config.toml
n_kv_head = 1
head_dim = 64
d_mlp = 1280
norm_eps = 1e-06
positions = "rope"
bias = "none"
lr = 0.00335
lr_head = 0.00855
batch_tokens = 65536
seq_len = 384
z_loss = 1e-05
steps = 10695
Each number is 128 + 24 x the weight over its row's rms, rounded and kept within 0 to 255. Layers, rows and columns count from 0. The size above them is the row's rms in percent of the matrix's.

# layer 5 MLP down (transposed), 1280x320, rms 0.231, rows 455-483, columns 0-79
size [100  98  92  94 100 104  97  90  97  92 102 100 106  99  94 103 107 102  99  96 101 100 104  96 104  99  87  97  95]
[[105  83 125 123 120 118 106 144 108 139 125 131  96 108 150 122 115 159 106 141  93  60 133 145 105 157 141 153 134 134 145 139 164 159 139 147 121 154 156  92 108  95 149 103 157  99  94 157 124 118 119 132 144 179 172 137 130 117 131 139 111 158 137 108 113 102 117 126 163 102 130 162 106 142 139 103 151 138 166 132]
 [110 139 103 143  68 139 139 108 157 121 132 114 144 175 128 174 154 159 109 134  89 160  95 144 124 113 112 164 129 131 116 129 155 137 109 132 104 121  97 123 120 132  82 106 135 162 148 139 111 147 107 128 128  94 131  99 104 122 108 168 100 142 168 128 160 109 100 136 102  96 105 123 130 127 113 112 104 101 145 124]
 [107 136 139 137 104 138 149 112 107 142 158 145  94 126 102 118 159 113 132  68  87 104 107 109 114 105 128 139 123  89 118 139 117 117  99 110 143 154 150 101 124  83 145 112 146 117 195 151 104 121 148 154 152 104 133 117 164 126  79 109 113  97 148 137 153 141 103 107 124 104 101 131 147 175 123 116 104 162 130 139]
 [120 152 137 103 100 151  74 130 115 143 118  85 124  82 144  78 133 100 109 143 121 169 122 155 139 129 117 177 140 126  86 142 163 115 147 143 111 164 134 130 143 113 167 140 144 155 128 147  94 153 112 118 143 127 126 137 105  86 121 165 135 151 131  89 117 122 131 128 126 143 106 125  66 122  62 174 133 101 118 133]
 [157  86 135 131 118 155 109 131 105  98 145 114 153 121 150 151 124 123  85 131 127 149 122 121 150 136 131 109 108 112  94 110 102 114 122  91 159 104 127 115 122 137 105 157 131 119 129 146 120 119 132 144 120  93 117 107 133 129 142 179 164 148  80 104 102 108 164 169 142 125 140 176 141  98 130 118 111 110 109 134]
 [137 108 106 108  74 136  95 142 114 103 112 166 138 103  97 130  91 112 141 124 160 131 105 120 103 178 159 109 106 117 104 136 146 103 165  83 106 137 102 119 125 119 163 112 126 144 130 141  99 116 134 129 123 130 123  51 137 127  94  93 127 159 120 147 162  94 112 126 120 109 116 114 125  88 151 151 143 121 147 109]
 [123 108  92 109 130  88  73 155 158 136 133 107 136 112 120 139 137 156 120 158 135 124 130 132 117 109 100 119 122 114 152 140 128  91 128 144 125 127 130 124 102 100 112 119 137 117 143 133 141 128 127 138 145 126 126 116 122 134 131 133 126 118 149 151 144 111 161  93 117 163 119 110  90 101 152 134 122 123 153 135]
 [140 117 100 118  85  94 114 191 147 138 107 124  98 123  98 120 123 124 143 110 126 122 117  93 158  94 100  86 125 126 110 125 143 145 133 119 139 114 139 160  97 127 155 149 156 134 101 150 134 132 134 144 105 144 160 151 158 142 154 123 113 146 112 112 136 153 104 201 105 132 134 113 157 155 166 147 134  94 107 134]
 [106 162  97 120 144  98  91 123 102 126 141 139 114 146 120 150 133 100 163 115 145  93 107 104 142 131 122 134 145 117 106 168 153  87 152  98 129 149 102 125 120 144 135  84 135 115 135 116 133 166 151 131 135 122 127 114 131 160  95 122  85  87 136 133 103 172 117 118  57 143 146 147 159 138 153 114 158 120 136 151]
 [124 150 135 124 112 147 151 130 114  82  98 126 117 156 112 107 125 147 135 138  89 115 122 137 131 102 114 146 125  96 131 130 143 152 172 136 159 206 151 125 155 123 109 149 106 122  98 116 153 107 120 147 145 142 131  86 178 117 119 102 175 119 192 129 158 161  88 139 134  98 158 107 133 122 163 133  75 140 139 118]
 [133 158 162 113 105 127 102 133 127 130  95 165 153 142 138 105 131 122  93 155  81 147 108 158 134  98 146 161 133  89 109 126 107 102 144 175 143 132 104  74 129  88 128 164 126 156  94 121 110 128  99 164 130  80  81 108 154 142 148  79 143 129 130 160  75 116 107 138 147 114 136 114 146  83 123 114 129 117 158 168]
 [111 153  85 148 121 145 168  65  77  88  92 107 128 130 172 138 176 112 103 164 133 127 115 101 143 120 121 135 130 131 147 151 136 134 141 142  92 153 154 126 111 126 116 151 118 128  99 163 156 134 121 149 144  90 143 109 149 108  95 131 131 104  80 141  78  96 111 124 115 128 160 137 136 148 133 100 115 159 122 167]
 [130 143 131 172 163 103 179 154 146 126  99 149 151 139 119 172 138 159 169 135 141 144 129  98 108 112 132 158 116 138 111 112 142 119 135 112 135 117 123 112 150 160 112 104 119 143 187 129 108 113 107 113 139 134 106 147 126 119 115 131 116 167 150 123  99 148 143 104 135 107 179 130 120 127 107  98 142 106  99 158]
 [130  95 106 163 118  93 143 131 161 141  93 111  96 152  92 138 129 119  98 109 150 144 122 110 110 140 117 126 120 115 145 112 108 122 113 113 127 126 124 112 147 141 143  93  84 118 117 140 104 114 163 141 150 168 124 130 114 147 124 107  94 151 135 108 148 158 133 131 123 140 140 154 127 166 170 143 113 177  92 121]
 [138 121 152 123 136 131 145 170 198 160 129 149  94 118 142 178 143 162  88  99 101 137 113 150 128 136 112 148 118 156  96 124 150 179  82 149 128 106 120 128  91 110 126 146 126 117 136 113 148 153 117 106 143 110 126 151 164 110 141 129 132 132 143 143 130 171 122 159 139 129 134 128 127 128 128 148  93 152 101 161]
 [140 100 138 138  80 105 140  95 109 139 109 118 113 108 156 144  82 149 166 129 131  88 117 109 116 146 104 119 173 151 144 122 155 126 110 166 109 114 142 121 122 127 144 127 113 141 104 165 168 153 143 127 115 143 105 112 131 156 165 146 170 107 145 174 155 162 126 173 113 110 132  92 137 125 156 136  99 102 125 144]
 [158 130 126 121 126 136  95 122 142 118 145 133  95 104 144 148 129 126 114 141 131  76 115 103 129 138  97 139 151 134 128 120 125 124 111 135  77 134 147 156 134 128 139 143 138 154 109 145 140 122  86 163  93 154 109 134 117 167 140 147 140 131 159 115 173 176 155 128 115 137  97 145 100 103  72 107 102  80 151 147]
 [139  97 104 126 121 129 177 140 143 127 132 151  87 107 127 158 137 115 103 126 128 119 140 149 143 122 112 121  97 120 129 126 142 132  92 101  96 155  84 108 136 138 100 138 121 158 101 143 116 142 120 110 111 135 133 130 111  93 123 147 139 124 116 100  92 138 115  98 119 126 137 131 120 130 109 166 102 166  93 111]
 [141 112 179 168 139 127 107 125  94 124 100 102 145 148 143 161  93 103 123 124 114 152 123 172 140 129 139 127 102 120 118 105  98 136 100 119 126 137 167 111 143 153 159 162 120 152 120 115 124 114 140 109 104 132 134 151  97  91 140 126 113 137 111 150 124 114 112 113 124 104 107  72 131 106  85 107 167 108 121  87]
 [116 131 119 120 118 114  97 144 146 113 102 116 117 133 159 137 136 135 125  52 129 137 162 121 164 128 125 102 185 104 107 130 110 153 134 106 117 136 122 129 121 122 121 111  78 145  79 128 172 135 141 130 140 135 121 127 140 101 146 157 102 155 125  94 117 133 145 121 114 132 140 128 122 139 115 155 173 113 100 127]
 [116 169 167 124 115  98 111 128 134 102  97 167 143 166 102 137 125  73 181 130 115 148  89 157 155 146 108 156 150 124 113 151 108 125 116 167 100  71 157 144 127 161 115 108 124 154 113 170 121  83 135 141 125 143 132 103 176 137 161 122  46 124 144 124 176 114 131 109 114 128  91 166 138 152 150  82 157 128 141 114]
 [101 127  92 135 152 138 117 112 132  89 151 103 135 124 119 124  98 159 160 103 131  96 143 133 111 135 114 130 140 132 162 151 202 105 164 124 111 119 127 161 121 133 128 108  87 144  97 169 116 131 124  93 161 139 113 108  98  84 152 167 133 171 113  92 102 141 169  91  75  90 125 126 133  94 114 154 151 141 140  91]
 [112 135 129 152  93 147 146 158 129 132  99 133 115 114 140 166 145 102 126 122 120 136 163 137 141 160 167 173 130  92 127 125  92 100 104 140 120  80 115 110 142 146 162 115 140 149 176 123 131 142 125 112 106 115 143 114 136 115 119 143 146 104 109  82 155 106  98 117 173 123 110 144 113 140  94 123  99 109 131 139]
 [124 138 125 127 113 134  91 169 129 134  95 150 111  91 144 110 114 153 132 167 119 108 115 117 144 145 130 106 174 127 133  68 159 136 115 200 192 113 144 157 105 120 128 149 114 103 148  94 135 103  66 113 121  82 108 126 121 170 161 127 166 100  91 127 106 140  98 143 104 146 146 106 109 115 114 177  83 114 156 135]
 [152 141 124 137 111 115 129 161 152 136 142  82 100  96 117 136 152 107 168 117 113 118 137 132 130 116  92 130 118 132 129 123 155 150 115 136 148 160 124 128 135 144 129 110 119 144  98 137 193 125  85 123 112 104 121 118 129 183 156 100  87 113  94 147  95 105 151 105 119 112 130 136 121 173 122  81 117 126  96 120]
 [153 156 126 156 129 136 138 150  96 128 115  95  94  91  87 155 115 113 147 128 131 142 135 137 131 123 105 110 100 107 162  91  93 127 133 148 116 124 100 112 108  76  96 108 131 124 141 116 174 150 132 120 144 148 148 141 168  90 134 142 134 159 122 146 133 158 132 118  86 131 151  90 120 136 137 128 148 184  85 177]
 [140 117 158 137 104 123  99 131 124 107 131 122 161 168  83 123 137 121 153 143 135 122 108 136 111 155  89 157 148 127 152 101 141 128  94 142 102 148  69 143 130  70 133 120 122 158 155  95 142 144 138 134 135 108 104 129 138 170 138 123 131 116  98 129 122 148  98 121 162 143 127 124 136  80 129  91  95  92 132 134]
 [124 142 103 102 104 128 129 135  89 140 118 144 117 130 138 133 144 151 153 108 161 117  93 112 141 114 121 139 161 137 187 128 178 152 112 117 149 133 143 129 164 106 127 133  97 136 153 134 127 141  92 120 164 122 108 166  93 116  91 120 120 135 127 167 140 145 162 150 140 131 129 140 137 116 135 147 110  80 166 120]
 [122 115  91  72 149 160 139  99 157 110 136 147 120 114 144 161 143 132 114 133 105  99  84 112 125 123  78 109 158 124 165 108 138 119 124 112  93 152 130 137 118 139 118  90 112 150 132 123 148 115 143 132 165 148 158 126 121 115 133 140 147 133 144 107 122 135 201 135 135 137  92 132 130 113  80 146 119 126 153 104]]
# layer 5 MLP gate, 1280x320, rms 0.238, rows 456-483, columns 0-79
size [103 101  98 102  96 100 100 100 106 102 107 103  97 102 101  96 100  97 105 106 101 105 101  97  96  96 100 105]
[[ 77 137 167 138 129 101 111 104 137 136 133 160 130 117  92 135 120 111 160  85 137 169  99 134 135 175 121 123 127  83 136 110 131 165 135 138 124 109  89 160  88 146 121 116  87 131 162 123  92 127 116 136 139 126 104 111 172 146 108 140 105 105  85  92  94 119 163 123  99  94 131 109 132 140 108 103 105 163 117 122]
 [132 122 101 136 155 162 141  96 150 127  96 151  88 115 120 106 163  64 139 133 128 129 129 113 100 114 132 109 148  85 140 110 123  88 131 111 119  60  97 144 137  91  92 131 147 141 111 155 126 136 139 142 126  98 137 138 146 139 136 143 134 114 120 142 132 120  70 111 137 148 138  99  98 141 131 102 129 114 128 155]
 [176 123  92 121 159 108 168 138 137 140 117 155 122 165 119 193 130 112 124 107 153  90 149 151 115 145 113 133  90 131 201 112 105 116 114 159  90 141  98 116 122 141 107 111 107 102 145  99 164 129 164 122 184 131 131 113 127 150 136 102 134 108 141 134 165 148 129 130 142 128 119 124 124 121 152  94 176  94 136 122]
 [ 83 158 137 143 121 164 128 145 140 116 122 113 129 124 133 108 140 133 149 117 118 120 157 134 134 119 153 125 110 117 113 121 115  80 148 101 112 170 106 155 128 166 148  55 134 129 142  86 115 112 129 135 123 109 114 113 129 152 113 133  98  91 117 125 129 168 170 139 164  94 140 142 136 165 121 148 115 116  71 135]
 [138  91 118 132 120 131 150 114 109  99 130 131 165 150 149 144 153 132 117 117 110 136 117 134 124 148 107 130 133 129  91  64  88 124  94 143 141 140  99 190 118 113 147  87 124 169 145 105  97 108 140 122 165 133 140 149 151 147 124 116  39 124 136 118 129 109 143 120  95 132 145 112 128 104  81 119 153 108 180 120]
 [128  93 155 116 110 145  95 127 139 138 122 178 161 126 114 125 134  94 104 117 128 122 112 147 118 140 177  82 139 157 120  78 142 138 159 121 138 128 129 138  87 135 141 166 149 132 108 142  27 139 127 157 108 121 117 147 134  98 120 152 152 111  82 137 119 123 107 108 114 123 166 126 164 165  69 116 126 130  79 144]
 [174 103 134 140 148 132 172 143 108 111 176 154 157 111  62 118 151 103 161 114  95 111 101  86 150 120 128 131 126 127  94  97 151 140 146 140 131 107 162 153  89 155 161 122 128 116 132 140 140 180 120 120 165  97 192 129 110 133 172  98 155  75  97 147 113 104 134 121 138 153 110 161 122 149 153 173 102 154 195 138]
 [ 66 146 127 106 104  98 133 124 133 116 130 138 120 146 126 143 171 166 119 155 143 118 140 139 114 114 151 109 133 132 155 127 150 129 119  97 112 100 110 120 129  95 149 100  96 120 204 113  96 165 140 116 114 119 131 105 134 162 122 141 159 114 140 122 157  80 131 114 166 121 144  90 175 123 165  75  68 128 130 143]
 [158 156 185 129 111 131 119 144 123  86 142 143 156 179 161 181 141  76  90 120  76 151 148  99 110 143 137 136 166 154 108 124 113 124 141 163 152 173 132 128 155 135 142 157 126 142 142 176  85  82 111  77 117  78 130 115  78  94 148 150 118 135 126 127 160 172 107 182 115 154  91 131 140 146 141 138 159 120 157 120]
 [ 99 120  83 123 146 108 140 117  82 131 107 151 158 119 112 136 132 147 138 163 118 172  86 115  99 142 140 115 157  90 112 143 138  99 139 120 129 139 117 157 132 118 157 157 134 123 137  99 134  87  65 100 130 101 148 125 162 114 123 143 142 113 114  98 137 131 138 155 150 103 105 121 186 136  97 149 141 109 165 143]
 [137 176 147 163 176  88 125 140 118 167 102 145 166  97 127 133 126 145 165 126 174 129 108 111  76 177 155 116 125 128 112 124 107 114 124 166 135 139  98  79 121 133 145 143 128 151 108 130 107  88 115 120 116 127 133 175 138 105 120 141 119 152 127 117 156 142  90 119 127 109 113 119  74 134 129 130 144 114 145 125]
 [ 86 144 116 156 118 152 115 106 119 139 118 133 157 147 136  99 111 110 144 130 102 125 163 172 135 158 132 141 105  88 114 153 161 135 147  64 108 101 154 132 170 101 166 111 155 115 111 166  79 183 133 170 119 171 141 186  96 153 102 123 100 123 129 175 101 148  84  94 118 153 145 109  93 147 160 119 100 149 117 106]
 [135  92 137 127 117 100 104 121 134 100  98 142 129 113 114  81 108 187 156 136 117  77 139 104 132 134 124 126 123 130 147 133 137 149 117 153 150 149 143 150 131 137 148 139  88 118 105 129 130 135  92 134 129 170 121 135 185 132  92 118 114 119 123 126  94 116 142  99 102 111  84 144 117  95 153 129 113 152  70 108]
 [116 117  99 119 105 157 158 109 117 125 117 144 122 128 146 158 158  97 110 177 122 153 156 183 128 129 134  83 117  85 123  97 116 123 162 141 142 127 135 130 146 116 136  95 134 115 116 133  94 104 142  98 130 116 148 112 102 118 113 101 172 141 111 106 103 170 110 140 114 118 144 188 100 124 171  51 142 124 106 153]
 [ 86  97 155 135 139 115 134 122 145 113 126 131  74 105  96 143 108  88 119  92 129 155 136 102 139 101 130 169 167 147 149 152 105 114 126 100 111 138 166 116 111 137 136 159 162 149 100 140 177 168 125  96 143 157 158 166 139 126 122 151 151  97 128 135 135 115 137 154 138 160  87 171 125 146 105 199 133  89 111 120]
 [109 120  81 119 109 106 189 124 135  97 143 143 144 128 110  87 123 107 105  95  97 107 108 105 123 164 151  98 141 141 133 119  86 185 144 127 136  94 147 149 114 142 124 111 154 127 152  95 142 108 148 201 145 147 107 143 133 132 170 109 171 115 107 118 120  90 142 182 111 111 107 109 123 122 135 147 120 115 100 102]
 [106 160 132 178 180 152 139 131 140 126 108  92 110 128 136 123 138  88 144 114 124 115 133 116 106 125  96 134 149 151 162 143  92 144  80 130 172 137 166  89  87  92 150 130 111 137 119 150 133 137 113  66 138 126 124 145 150 111 153 123 115  98 130 150 151 107 147 134 146  97 136 143 106 159 109 144 115 129 114 135]
 [141 120 123  88 146 147  98  79 175  75 117 143 132 121 124 112 132 110 136  99 132 127  96  70 112 149 147 156 148 142  79 143 124 123 143 113 185 118 122 161 160 109 129 114 121 120 146 101 117  96 101 107 126 121 188 155 121 102  97  78 123 113 159 107 144 157 138 130 167 108  92 120 148 102 137  99 142  88 167 184]
 [127 102 120  98 130 130 111 157 124 176 136 143 116 136 185  77 137 138 115  95 150 151  92 135 114  94 131  53 160 162  98 102 144 138 120 124 121 135 133 120 141 132 167  90  78 101 150 104 108 135 124 148 147 120 117 101 110 103 137  99 129 137 120  82 127 135  96 100 136 136 178 147 165 166 154 155 165 159 137 111]
 [171 122 112 147 174 139  78 139  92 120 154 121 118 112 107 101 117 130  96 122 144 182 149 108 116 105 106 128 103 109  58 117 137 119 118 108 183 114 148 149 133 178 127  92 135 111 124 168  97 116 127  84  94 137 176 132 169 156 122 134 117 127  79 171 117 119 116 139 115 127 146 103 145 120 120 135 141 141 150 140]
 [154 115 112 149 159 147 140 122 108 129 140 100 103  95 114 135 123 147  90 101 128 109 115 144 115  92 134 164 154 163 169 158 120 166 136  96 132 139 140 154 116 123 125  63 155 142  96 139 160 116 178 118 122 136 147 141 134 129 105 124 108  85 120 103 129 132 156 152 110 128 142 150  86 130  85 160  95 118 163 139]
 [147  79 144 178 166 111 127 148  85  96 109 156 138 119 110 134 121 139 138 120 126 163 127 105  82 110 113 115 127  71 116 147 159 101 120 123 109 131 122 145 133 132 176 120 121 128 118 158 165 149 142  94 138 111 201 150 113 130 130 122 164 120 136  95 121 117 109 107 132 107 137 142 152 183 103 146 111 126 160  96]
 [140 158 133 107 141 116 142 139 105 155 152 153  66 163 120 132 131 156 137 160 119 186 141 127 140 138  82 116 145 171 147 173 146 141 124 110 150 118 167 159 132  81 163 141 114  90 120 126  94 167 126 124 117 140 139 175 137 110  90 118  96 107 136 139 123 118 115  79 149 122 151  98 139 112 183 150 120 139 143 143]
 [107 118  99 111 108 123 150 129 118 116 126  74 126 145 120 123 103 157 116 155 123  97 102 128  84 104 152 124 131 133 114  84 118 133 108 133 137 109 120  97  94 139 105 139  93 142 118 116 130 119  98 119 121 176 138 104 109  72 111 130 162 128 156 104 131 138 109  87  88 105 122 122 126 106 139 149 140 107 159 165]
 [147 137 169 123 130 115  95 125 128 136 120 106 144 126 101  99 159 119 117 107 163 100 125 168 161 132  90 163 110 192 126 136 130 147 162 144 141 129 105  98 130 111 106 146 130 105 109 139 140 103 106 167 129 116 110 170 140 106 134 171  99 144 129 138 125 119 152 123 143 140 145  79 116 125 125 151 148 150  89 133]
 [ 93 127 116 137 120 121 133 142 166 121 158 126  77 137 166 152 111 140 106 168 150 116 119 103 150 128 101 102 159 157  86  84 125 148 112 173 161 138 128 184 141  99 128 120 140 130 116 139  76 139 120 119 152 112 133 160 121 175  87 126 185 138 161  96  94 149 110 106 115 132  86  96 116 129 143 133 158 168 107 161]
 [161 148 140 135 116  66 101 160  83 148 100 107 103 123  78  84 188 165 131 105 113 112 116  85 105  76 184 117 135 144 135 138 105 120 105 130 151  86 142 140 147 105 123 127 111 108 132 129 103 119 103 159 123 132  84 141 115 124  90 110 157 150 145 142 125 111 182 111 144 129 133  70 111 115 165 130 152 137 163 129]
 [ 88 140  96 140 142 129 114 120 172 128 124 118 137 133 107 164 135 145 160 185 136 148 146 147  96 130 129 124  65 129 162 151 130 123 140 209 139 146 138 125 135 112  57 113 124 122 121 146  98 148 121 127 137 127 115 105 128  88 146 108  84 123 138 140 149 107 133 133 162 113  90 145 179 167 105 131 136 105 157  79]]
# layer 5 MLP up, 1280x320, rms 0.241, rows 456-483, columns 0-79
size [100  99  98 103  95  99  99 102 100 105 101 100 101 100 104  94 104  95 103 101 101 105 100  91 100  94  99  99]
[[121 128 145 117 128 128  97 145 116 100 105 104 129 155 111 140 145 177  86  78 132 183  85 158 139 162 154 167 145 125 172 125 129 110 124 128 109 131 136 154 139 129 111 149 145 143 132 121  81 155 108 148 119 139 125 151  96 104 102 110 112 142 141 133  98 139 127 119 141 111 122 112  91 145 127 155 135 110 131 135]
 [109 150 112 133 138 139 126 137  98 135 127 110 103 152 145 142 153 108 150 187 122 139 145 101 120 150 103 112 128 124 106 135 167 129 121 106 113  84 139 108 137  97 116 106 111 173 140 144 116 150 138 140 182 138 120 115 122 174 136 156 125  81  92 160 141  95  98 116 115 142 140 123 108 108 104  90 151 123 136 154]
 [155 101 113 116 113 131 136 109 172 148  67 124 136  78 118 128 177 143 148 148 125 143 133 135 161 109 162 119 126 173  90 106 155 110  91 140  91 136 132 114 121 153 115  96 127 146 148 116 100 129 145 165 113 135 105  85 112 131 123 155 117 117 137 112 147 127 109 121 141 157  96 109 175 129  89 184  88 156 122 105]
 [101 158 163 182 127 132 170 146 128 116 120 112 133 158 159 123 150 105 128 144 133 125 134 130 183 115 141 132 105 108 196 126 114 123 171 135 126 132 127 115 128 103 140 156 119 127 160 153 151  94 126 133 116 122  87 158 165 122 147 126 122 117 166 151 150 162  82  99 126 126 138 107 126 126 131 115 110 128  98 114]
 [126 120 109 132 178 104 166 131 149 119 142 156 143 168 130 142 113 163 112  86 157 137 128 138 134 122 111 116 201 139 134 133 147 125 150 141 108 126 133 150 106 107 116 128 105 138 173  84 149 128  71 181 187 153  87  74 151 145 120 134 141 107 136 164 114 126 140 109 134 151 127 133 170 123 115 129 125 112 144 110]
 [131 114  74  97 154  90  95 114 134 133 116 100 100 139 105  88 160 122 143 123 160  94  90 127 156  96 119 145  87 130  99 124 107 113 122 150 115  99 143 112 158  97 167 115 114 158  93 122 102 121 148 147 143 151 108 124 121 129 159  99 150 160 104 115 168 114 120 129 132 175 129 118 131 146 139 140 149 159 108 140]
 [167 140 122  96  99 143 130 141 108 122  96 138 129 141  95 118 153 166 136 165 104 119 108  84 130 104 112 147 121 127 101 122  60 142 137 112 113 123 112 108 148 111 125 170 154 118 127 130 165 137 140 114 196 143 148 150 134 146 119  86 128 122 100  96 104 132 127  73 152 101  91 112 163 181 148 144 117 177 159 109]
 [133 125 170 123 138 124 128 144 111 109  96 117 137 140 135 115 146 144 142 134 195 140 131 120 172 127 104  84 141 156 139 110  85 168 113 134 120 186 120 140 103 161 167 107 102  86 118 100 123 153 122 155 169 150 135 129 145 116 109 138 146 117 137 140 134 115 134  99 162 114  98 130 135 114 182 155 143 118 159 113]
 [110 115 107 126 146 142 105 128 150 127 171  81 134 143 160 130 158 112 125 103 149 118 147 120 156 119 130 115 120 126  93 171 139 141 107 149 145 132 127 188 146 109 145 124 110 116 141 121 128 148 116  96 115 115 128 136 189 136 149 123 142 122 134 179 102 103 117 117 145 168 141 123 103 140 150 115 124 162 136 109]
 [ 91 142 121 116 124 100  97 157  85 130 157 158  94 130 162  99 159 160 145 129 122 119  58 158 113  88 137 103 147 128 136 105 155 133 103 172 126 158 128 104 122 159 157 151 159  94 131 133  98 118 131 145 152 168 121 139  95 155 157 158 129 125 107 118 117 137 129 137 111 122 111 149 113 123 116 134 126 110 111  97]
 [109 137 139 125 142 139 125 119 137 127  98 142 159 150 157 139 103 157 148  99 104 125 115 151 159 164 125 153 149 126 100 137 132 151 141 144 144 151 120 129 181 155 127  97 180 126 147 112 118  90 147 125 122 111  88 138 158  92 147 125 116 175 187 162 139 140 129 149 149 113  91 118 117 156 139  79 117 152 123 117]
 [113 114 114 128 108 116  91 136  77 170 130 127 105  54 137 101 139 160 143 131 140 116 136 112 124 141 137 144 119  82 144 162 167 117  78 145 151 120 115 124 141 155 118  87 125 139 148  85 118 118 120 111 106 129 150 124 138 136 140 126 125 125 110 181 170 146  89 170 119 131 127 122 110 158 170 169 130 111 120 167]
 [154 136 136 124 127 116 105 157 156 106 101 120 114 118 145 112  88  99 158 109 118 155 105  82 127 115 145 124  99 149 106 118 107  97 134 153 125 125 122 147 149 126 136  92 112  78  98 142  80 156  89 121 158 122 110 115 112 160 133 170 108 148 174 107 173 145 128 105 124 150 118 141 113 123 154 192 118 127  95 126]
 [101  79 154 113 148 176 141 151 108 176  95 129 149  92 137 112 191 174 159 129 142 157 118 126 151 118 121 112 103 133 165 125 132 135 128 137 112  85 120 125 155 158 100 123 140 108  87 125 117 117 100 137 115 144 120 126 114 141 160 125 136 130 140 150 154 114 178  84 139 122 152 105 137 116 150 116 128  96 134 180]
 [113 107 128 135 134 132  76 147 141 176 113  85 168 134 107 140 129 141 149 141 135 112 109 102 139 171 150  70 148 169 127 130 161 115 165 127 125  90 154 130 110 153 115 119 120 150 172 171 130 116 169 150 139 146  98 108 156 156 101 120 125 101 128 134 100 117 124  88 109 128 151 143 140 134 155 150 121 126 115 156]
 [148 110 107  90 150 126 142 114 160  84 102 138 176 120 104 133 180 165 141 130 120 123 131 105 138 134  83 145 152 111 126  93 137 112 116 107 114 144 111 156 160 129 137 147  59 170  93 147 117 122  73  88  99 121 146 118 131 127 157 143 152 153 129 140 104 118 115 176 100 150 121 138 125 143 102 104 123 115 165 154]
 [ 98 117 134 126 128 120 177 104  94 134 153  63 152 109 100 112  96  98 124  73 140 109 110 131 103 168 122 125 131 133 165 111 147 113 173 116  85 140 166 159 134 137 136 132 148 127  94 122 112 136 154 122 101 132 135  74 132 101 153 106 146 138 118 132 122  96 130 122 114 131  92 101 164  94  94 133 123 134 122 139]
 [123 133 146 160 160 147  89 165 147 163 122 145 130 162 138 146 115 113 126 165 167 109 111 133 119  86 137  89 152 141 106  78  69 174 138 146 104 111 112 136 135 147 171  99 113 145 134  73 123 100  97 115 159 146 115 154 160 137 133 159 164 109 102  75  87 153 139 152 144 114  95 176 114 133 108  96 130 150 134 121]
 [ 98 101 161 124 107 132 144 178 135 127  96 127 137 144 184 131  82 104 105 130 107 150  98 132  84 137 147 122 141 130 180 149 142 117 127 116 147 109 184  91 122 131  75 102 159 145  93 126 116 102 140  70 120 127 132 128 157 166 102  95 131 115  91 155 137 152 116  97 125 129 158 133 104 161  87  84 134 101 131 129]
 [ 95 144  92  99 128 109 142 106 115 145 106 156 130 142 163 166  94  85 116 111 113 144 124 137 125  97 108 128 126 139 117  61 154 144 158 100 117 120 151 137 109 141 165 128 115 122 114 142  88 155 116 127 157 156 134 158 169 123 123 138 133 139 106 172 132 138 124 145 122  92 120 143 129 133 168  71  97 130 144 169]
 [169 113 135 132 108 113 154 124 149 118 151 130 151 133 109 114 115 116  88  96 122 114 161 138 144 143 129  93 110 152 122 148 143 155 115 131  79  98 112 139 117 130 107 167 120 176  73 130 182 101 121 119 113 108 137 111 110 127 136 106 133 105 117 148  72 135 131 115  86 131 144 124 125 122 133 131 118 143 119 155]
 [127 119 130 138 125 112 131  72 119 128 117 132 141  82 124 120 142 127 154  96 127  85 129 161 113 112 129 126 176 113 135 125 151 149  91 119 143 115 111 113 111 104 127 150  97 151 117 128 117 130 139 123  92 124 195 141 111 105  90 163  99 147 120 148 133 129 129 107 113 155  94 143 131 127  93  90 162 137 144 162]
 [119 108 175 119 148 141  93 136 165 169 148 107 121 147 147  51 131 123 131 137 123  93  97 135 127  96 100 168 181 108 149 120 190 114 125 142  69 176 123 143 146 128 110 109 126 119 144 102 159 154 121 134 110  77 118 132 118 132 155 125 114 124 123 123 143 150 119 146 127 145 134 167 130 120 114  64 129 104 107 163]
 [ 97 140 164 128 155 129 119 134 169 109 147 122 105 144 127  82 149 127 130 161 119 158 144 144 166 129 121  88 129 147  93 118 145 128 156 110 145 144 151  99 123 163  97 122 133  98 132 136 106 158 126 167 128 118 118 146 118 139 156 163 129 124  70 105 126 129 115 123 103 145 135 109 101 133 137  84 121 101 109 135]
 [135 101 106 148 122 126  88 145 123 170 158  97  88 132 128 168  96  85 138 132 182 133 171 151 151 112 130 119 125  87 173 116 105 137 118 160 129 163 154  61 145 156 154 153 136 109 133 178 141 134 129 101 140 136 114 160 145 139 119 116 157 130 135 137 142 122 150 123 148 146 139  74 116 101 140 126 150 172 105 124]
 [151 134 149 150 149 120 102 152 145 108 131 166 125 119 116 124 108 120 155 148 127 123 139 193 167 133 110 137 152 102 136 166 142 135 119 144 108 115 164 138 175 185  91 118 120  79 138 106 163  92 139 132 125 117 115 143 164 116 142 119 134 110 107 142 117 117 149 133 157 155 181 158 129 129 134  98 148 137 120 107]
 [140  91 112 132 125 146 122 102 152  97 104 171 148 133 132 141 113 131 139 112 149 116 119 141 158 114  84 117 107  89 120 121 136 100 181 115 122 145 133 107 149 171 107 135 139 103 118 105 128 137  77 104 132 130 147 172 150 123 127 145 119 108 144 114  95 182  92  94 154 122 119 161 140  95 143  76 127  76 159  94]
 [115 115  96 169 117 156 162 113 161 139 144 136 135 125 151 120 152  92  66 111 208  75 150  97  91  96 118 134 125 111 116 127 121 157 106 129 147 101 137 125 115 149 151 186 115 102 113 125  94 104 111 134  65 130 122 117 138 103 141  98 120 105  75  96 104 153 138 147 161 100 152  54 160 106 115 167 119 124 125 142]]